Part of a small language model's weights.
Size: 16 layers, width 576, 7 heads of 64, MLP 1920 GeGLU, vocabulary 8192, 74.3M parameters.
Architecture: rotary positions, no biases in attention or MLP, tied embeddings.
Training: a variant of SOAP for these matrices, 903M tokens, 3444 steps.
Each number is 128 + 24 x the weight over its row's rms, rounded and kept within 0 to 255. Layers, rows and columns count from 0. Numbers have three digits each. The size before them is the row's rms in percent of the matrix's.

# layer 7 MLP up, 1920x576, rms 0.0916, rows 1156-1287, columns 384-431
098:173139135140128111130131140152136146116125137095154142147118129136124123115173133164130138137145099127159113105138139131095175146120089148117085
102:126122135118147125113067166085103132135140171140159115124123156127137140133138157119124145121137134116106147147104117160151183128140114137105131
098:165106108140139115141149165099143122141142114138112134156073155133137161101141141078073125133165146129121156155154170175152128129153167131094134
100:104139165152133142150134141174139129084136151148167102112113119132116132125106137105079161114151167159130117112068116126119078128116160126168146
103:120140146135172153082113135123138123127147169124120109105158129103153125108106121126114151177130132118148150164141119147138107144131124135127108
099:130163149175136125152142139072179167100129147113138121119132122092159127129127175135109157130156109117157126110141118138126165145101143111141097
107:105164144119123153171119122160147121134126128116139166118157122160141138111128138110133138145103142146135132115113157149113107140121095118161134
097:135112141149089136102138113161127156169122129081091159111117173140083152119141106101137136151170116131158073193132136133088137127137132124127147
102:125131120158119136129119140119191129141112115119138112120140112112111145144078124130128145145159150185129137120131150129154099116101160119161105
107:097146149126145195122129128112130109086145109139119131116116151142127180115144177066100133134127132140101101139096123121136090119147116139150175
099:130100128098137112137097147123117105100071114168129138066111198139132123120146150131127128147113114141116157136106164173116187120149132136093142
106:109120122156155111114140109107095121122115146164114175142182162124119125137136089094108157128121130104119109149103122139115146129109109118136075
102:140116056128129134151127107144129139150084158115097141174134149141124156145114133113150105130135130121125124109149129141181111122125115080120118
100:120127159145165126087124144127127132136121128155139131135172130157155147084169131149113148113078104162147074136118122142130121115150114146131126
108:140138136145118103136156125124121109149109142147150134114127099127189148134114099136098132128131124125146111114109119117148173129185149123074124
103:168106123137112102100120072128169102101104132130142159124150150148125154157086111086153115114095076121097177089162106167135144161126111137162138
104:114147144185128143135137134134139124161138066163139099129093102153109113110151109117122118143116132134139149113138084169138136124132146142155124
103:107115112143161108166096102135137142078165145141108131129157090167150096139148099059142123126145168111118113117123182118139134106137166102118123
103:125086084173131160133144143090101181126177137123118108110181117131075127151155163133121143128141142162158168144141133122174166121104120140121153
098:134146121117115103149109139095135115097105116141124133136118113155132157115105149154122080163137112100110118136058107138079120150171087123112117
101:156132125132158070154173112102113136151106139119133082126114099126142144112128139125102094140134142153126139107099156142110125099135143122141161
093:085131104146151142103126107133132163111122076101134078135126145109166118136143141104136136135131132122128146086066136153118118147152139090156127
098:104161203123152124142105128134145108114115124122124128079152132164145116139087162154146133183101178134064147126123105120157123112134108121138153
093:142132135124130115056112099137128130114151093125105162173109154113114127090151082119168127112134114135126124108159155120103088135119094115143079
100:132119090141089111147129155105127127142120155183120103153126135174162144100097130098146152132142140129122117167125099126157096135122082124089173
100:111111138169104101167147148115121139157095085110166154129108122141105118138154103100083140137070147108144142152124129133074123120159107131137091
104:117105132112132098170089089127141118096124128090133136128113117104109128117141142115132137133132127117156087173155101139084183145131152116088129
097:119121144134139144104157141109127106143149139151094117138127117095119089141095091089112141094141152127140126128094167113134130167138151128146120
103:127112145119134103137127091154122101118136133102123084148078123137137104122174133161157107102147129157146095093073119071150113110106106126114118
101:137071115132115157131163131122135111093134161115141123104142140109136110099152166103133130110101101121135121093157215134103102109149096127138066
100:146121137159161123167125138118143120113057143123161096100095129110122150128089143134142175109142128157168133146104154096129123117111144125079145
103:122096097186130137113128104163132140123099129122129102152127115135165127120151105106083147154127146116113143131111173176076131115104136133136114
092:108150130114107124143151153110121106171142140131077112149111084154136132123110168112151131098087125115107108127119095140121139153164154154120139
103:146102126151137128150131097120104147142155145104093126145141101164144126136107085155086156125088066151087142068128140161133072166128178113136181
106:126111145119136172102131138127115098119136195088111107133122104111110093117136135121133153098127153108112144101124155157140109131117134121100158
094:108111123140156103137108157137143088116150135106189130150131119106135152046102156101123121141126128126115138104103110120090134085129123123108142
098:109114165110127110150110091127127166134135179114134092104127122175141133149176150147150105124091150166128141146084078158111117112142064125114093
101:116107102127173125160166134132133179137147098126133127138084123144144141139138126065149127079081146143140111151128146142130128122126118085169173
097:142159150117128189153130126171160137146175108102140158159114113124151125143147114124165134140166131122115099105115116115149119136127171159128174
103:125172108094099120121132125116168142095152124138157130084134153109134149130123140140118128124142115136121148094172174075144110150118091118135124
097:141150128090106120136113090137135196156100137109099139135135121107138165141160188131121136085108139085170128161110112122136116132127136135149133
104:177132143098130126120155099178126144143137149103168135076153172089132134139097163134107139159147182166149163117132084095157140122103152133120101
101:127149158126128116158112126123118132140139121119169104136113128105150122116129196128176104172119156098102117119128144118123128088179123112146137
097:111181122126134173162137118102136137110115102122109130108156169173139152091140124147135178117122135147102109142162136099178082110124159131083147
101:117166126100125138103112154131122099148145148109128110115106153123116106124139107099080118126124121163136056161154149117186109142105124129145110
092:153140146115122152146088111141130132088140147102080139094141146118141146114140119137153139090168153122119134128120123083132137129111135104116104
090:119125112127125116135101135113145121088127133169128156115117172152169138108150111148172125125115104119135150092120165134163125129155090098135093
098:079113143112098132122109081151091182130146142129124143097119091141151117091136110116128108157154141122131150129127149145124168147193149191120163
099:129093070130114144119108131161127173132161149143145127164124123146131127160121140147079153139146108167086124130155073163173137106060148123105156
100:146130085090143138118138123131138143153128142127101153112092142112121158119147142071146140107094137135107134114135129138104171118102136166135112
093:099151128127133150150121087185128157095115125123134123117151120137118150109092128174119160141131112143167131087093092117132110147171107165138125
102:067130133136128165141149111143131117175130119076151127135100169131110104106122142130150131153099150119069140113110140081125132137133133157138122
100:112121126117113154083173130097126125118081108141105105098097147160152125160123117128124127151131139102108154113146121155180136160148127128112181
096:117109098138124116101121163153142126118124121135108165111130104123136113129129130138119159115143120148132123117182132101118155110095151131112142
101:123150162117129124120127114101111173150122127143124147126132073118156115159124100113176150114121100142123169110171159114108109122115133119130171
092:117129098110133108170093126132134113168151127147090121126102141119132123125093154105172128131113118125101120128128087141131115129124129148173150
092:129117070146112157132133178150122105120156132127141099133099132137155105125131118129124108145134130111120116133145078135082102134155113142102149
100:127102107119121156116135106126131101111120159112065097131126103116117112126131181134148109188130135119107126116124088124077152132121118108100141
100:141162128114126133147138146128138119134099142104115150154080134133142175127135127144127103136098138132107145129108145131115149093073131124163128
096:144121130115102082078123148147134147134130129135133143057146115120128097175131119118113061164089131121126142093108114132078131138087099155154079
096:110140123171134144122127129083146137108115110157139154131144130113167088144107148163114134137109138154159158123136126119086152137146149108141104
090:138114134178118134094082149154123131140113139134133091134179130152148127094124130118104143149143084135123141135113142117158123109084167110072097
098:134169115145143108155113130102139166112091150145127147081146138149076104132118102121116121127097140126125127116100126147119125164124146108114092
102:132144146121116084127099096113155094158086136120134145159098164136078138119081142106102106113134125101122091143118155121068081129096119106148133
089:152151141130105124151101101120128102096127102104172180120127135154123126109102113110111131150143106105104107129138138170112110132120103091136130
107:124127129129126121136157182152136150107107123154122091131126139134114096152121126095102109179128142121160137094164148136132133185113116143101144
097:126096100117122111151136135124104128169111132101124122144114142089162120097130120103151146122141118132118109140116097103128120090157105103123151
100:149160138148139124132147132141167102123136090163148149124106115105144139135143164134137139106113124128104142190133125089124102112168113166124136
098:102078117142161138142126146112147169098138149133099132154183133154117125119151137169125167132135144125118102146107095109135068123116098114137132
098:096158140146131180142137142106130090130119119086088123107164128096125111129113111081102117133158134128128156088133107140128110133163154134212164
099:143159145153117102142116102124110120122162160118117118088126101132113156149106146129129134114141129088095145135119132139128093153129142107161117
107:118136112092118111146129122160137140114186126138113130124141179163118165135136139119135104151090125121110114089151184148130132120134083126088114
096:131097144105157114103126105129136094110123132136107139135149130108115128136151131188100141135139118111151079111121110126124187152128120120128123
095:134123106111127098106137117156115148118119155164170121158131128119139103093128089105173154106179131138119119151151121098130138126120084153182140
101:141140142101156124100122118106128114126105126068151152118152153135158128144081124144117188091118095117101158103158152103145121126101117145146134
088:112114135127123131087109071107117152139101069108115164120116172149129117146146173150108126152132084125180177138177148133101123116145118144119130
097:162137122131121129114105135123171151160145155099153116102159119140094128179149134122151162153100097070099153117154125119141118166180153101164102
093:117162133169123144152159114124091128146120109152140108117101083070156077137143107118162138143121106125090094140130116138097132127115065106125145
099:128127146147169105162124118107081132094105099120098125145135169082154111132124126153142124130127132146106184200130094099097132123109104100126105
099:128150102141141117108101108143148114162115128097124125123169138146089118122112143111124108114084144142117159070114119124120117132109111138079150
094:123113115146095145130108135102103112093133142141173135153139100119137164107130176080125143142152132124113122117187105122109129081068106167096169
102:118110112112109115154140124150150126099137112157118122147154137109112097131125114131124124186151166150113123151139118110169097114126124083090110
097:102126116165123144112127156143130111141127113178139109088098146177152121147103126129161121149140119128134144117132120165121146118119112116122123
100:173102102153089135136107115065139142113101181176133151080118105154130139151120135116132098135144160101117105127115097135148131089163130111134090
098:132152119141125189146134161095110120105119128136079101134098117133135149181143151164102148145124186129111156173082134120093168144123158133144101
100:128159137146074124141135149117094130141145119139094113104144114104151120136128156076157095134089127086141123137134126096085103152146113123136153
096:109116142100168101117142115132160150108132083144128171189120117111119113156098139076121118135100147129109133121138129097088124082116156124110125
108:144168162150114158153121128079108140139107161133166105142154113118123147139121135158085149139130113133165131163134116089158118170163079145115094
097:176161175138077169112128101141083132126125126154105146134095122167136111112150118125081119131140181098101148161161135113146077102156153135095137
098:162102139077089126128064125135116154135110163156113172128135112096108128097128144118095115134107121130171095159151139124118158102134132108105094
105:099160091142136114112123133147134178117119154137116140115141184144124124151115137123150113074088128130101103096101146135108118085103091166150121
100:123086144134103173133144134156110145101158137153131093203100110142087119124135122150127172112135136139113146113149159136098152108131099177128130
098:134106099106062109092109092134114101131123168115124118137108121143106177158150090156094164086113095106080114130148116113159121109138120159135158
092:127149081080142082139129097128130162132108143147175163126119129176155126121095125147114130119113092103106098134138124136123150063110130116092130
096:173124160141095104126182089106157131107095133120115116131079158140086151149082137117133101128128141148109105094127111131106130116153115147142148
098:125132107123082128116113140095164113120141143161081108155188158129138135090150110169086142130124134127171117146149092151146126125148099165129146
140:177137123130103138158147091081134105140126144100144136177144074151138148126134115117096077141146124121085120121168134099076137110135136147139092
098:137115101149149123136117102142119138160153089064152120121146100092141108113129124084150102064113107107090113110119174170113130156164107108135137
100:154084142114114169142104159135154155094124193137136138150175133161112128094097150088089143136139142099149136092144135153119126115150148118113126
097:118136106162096144109150137148123146115165106155087124138126168129145116153158168104103120176140159099131123082111101164145116186128123148136133
102:119141111110111131132127101138160134131108138076120131132142156214110121110132141145137120153137126117106103097134067087157120130126093155122138
101:132124112109095121114112131139141130164106066120109117095140144198122158148118106118095149069135098141171089098146128122127114128155098181105176
100:164128119117165080123098130107086156108127109113133133119130121117120129147127163097122161143129149153128146131152071148137148131152185122143194
095:146102065135118130135151133084090124157109154084115148133107100137097150140128137136121118136120118128147174175115110157157137071104128100093127
101:183093099131114160138124116099121127128104139160129104153142161135140149109126098139110150126120114126135078137106100075144132093124106119136123
095:112137144110110136109093083090131115130083111069158121132096151118118130159129135120079133106149143125109123122115126108125097118093143082152134
102:139158133063151092158106129114103120083105135147120119124178097086099123162145129122146134134097136118099144086107158145113116166104125112176145
100:113117152102122160124146109128108122120148108133166103154081128155115149110146142122109156144192128119108095143134105114119095122109098123119171
101:136130159127133122181088099137122122144117126172158136110116103130145154089119138153130138149129114151114135160125084136125148131131156151136122
103:112103139120100117138151074174114098164129132117115159126119112140112115157105113157133140151159147133113121093111116140121097134095153088104120
094:129128129134153142111103145109129173150141172138092124117127132154135132131189119188099105135128101162135157087131105121110088139110125125095143
101:136104114093117109113095116146098179138148107174156142144119122092126109115166119152140128110129159134139138131133081096099119083153114132107158
097:129135153100151143141130111135152138167205145117130029125127153140164129124101164131118092154137138105162099112124099157101077142118121133157146
103:122112122123127102175130128124115153141141119118114144127163131131134139120139124125101127182149122136127124105186153106149109147128119124146112
100:149157135137132167121111107112160131123121142168146149106114146155082138106091100114096117112104137148177147111117068167163110136120139160150122
099:113144086154164111142157105082137141151121113185133142117119163121086116156111081122086140148126066142130165096109168141136115115133126141116126
100:098144136145147161129156142135096155088119130147109142115101195152134173118123132107102094093126148083154127102132137135120099095110133139127133
100:140122114098128122130141152174131185114148140094170112113157098092107137122112029109163145155117172072159128142093103145130102091111151115084148
096:174145151139100153145113163113158150173107109094105132100156086114138145146135144115092151099151125101129114129158167131128186147095116142149121
098:115112109107097117150112098142156123108119156136100149107137162122075112086131125135134094132137152088172130123125106099135091108056130095115160
100:124148149164118106122154106131113159112111139108091053145156106124140122124152123154155152084118156095134152123129151148118145133113099122149135
097:105125138123131127152130114116140165166156077156089089146104143090111169110134130107098115126128068122112117082160109145144111093098120142148097
097:145159119186134156155108120115136099145167164139092121125174119118150107129158131117130170130145080072143132101148084143171126167119144109131109
103:153141119124121107119100145115095112119094108161131150118139147120116128148142122146098173099138120130166091122091110095160139151118144177137162
101:113086133170144140109108078153128118125121117094108105178115129131195182151148104168129140105152140123142147150132135094104151134108119141144150
102:119129128165148095132169136124149140149135135123148163134178079142104128120131155123133154135173140137103138178161112119102121153140116111105100
100:123155089118155112092116126108112118151122086174143097149084095132120160110111099172118138132116158104125160135099099140141072129119126147169186
105:120125099104134146130155083143138089137097133146142120109108160143132109131089147118156140146118141158153156154148099095132167145143131166112151
103:140109150127136109128158100105082130139140135143152082101142149133103122100163096136100141155120173123121082122141144146128112110136133114167130
103:123121136133130099169106122113107126151111114152128133107138130132134097126137138100115158089156129145126158085112109110123085097121073116164134
099:107122128152110125128170131172109131093136151125133153129113142090140141146136175097141128129153140157154099129113139133116135100164108147149115
104:144124126097094094115188105125137148143125109102106116152083152121129144125136156149156117139085146131105105106154141089156100153186110125142146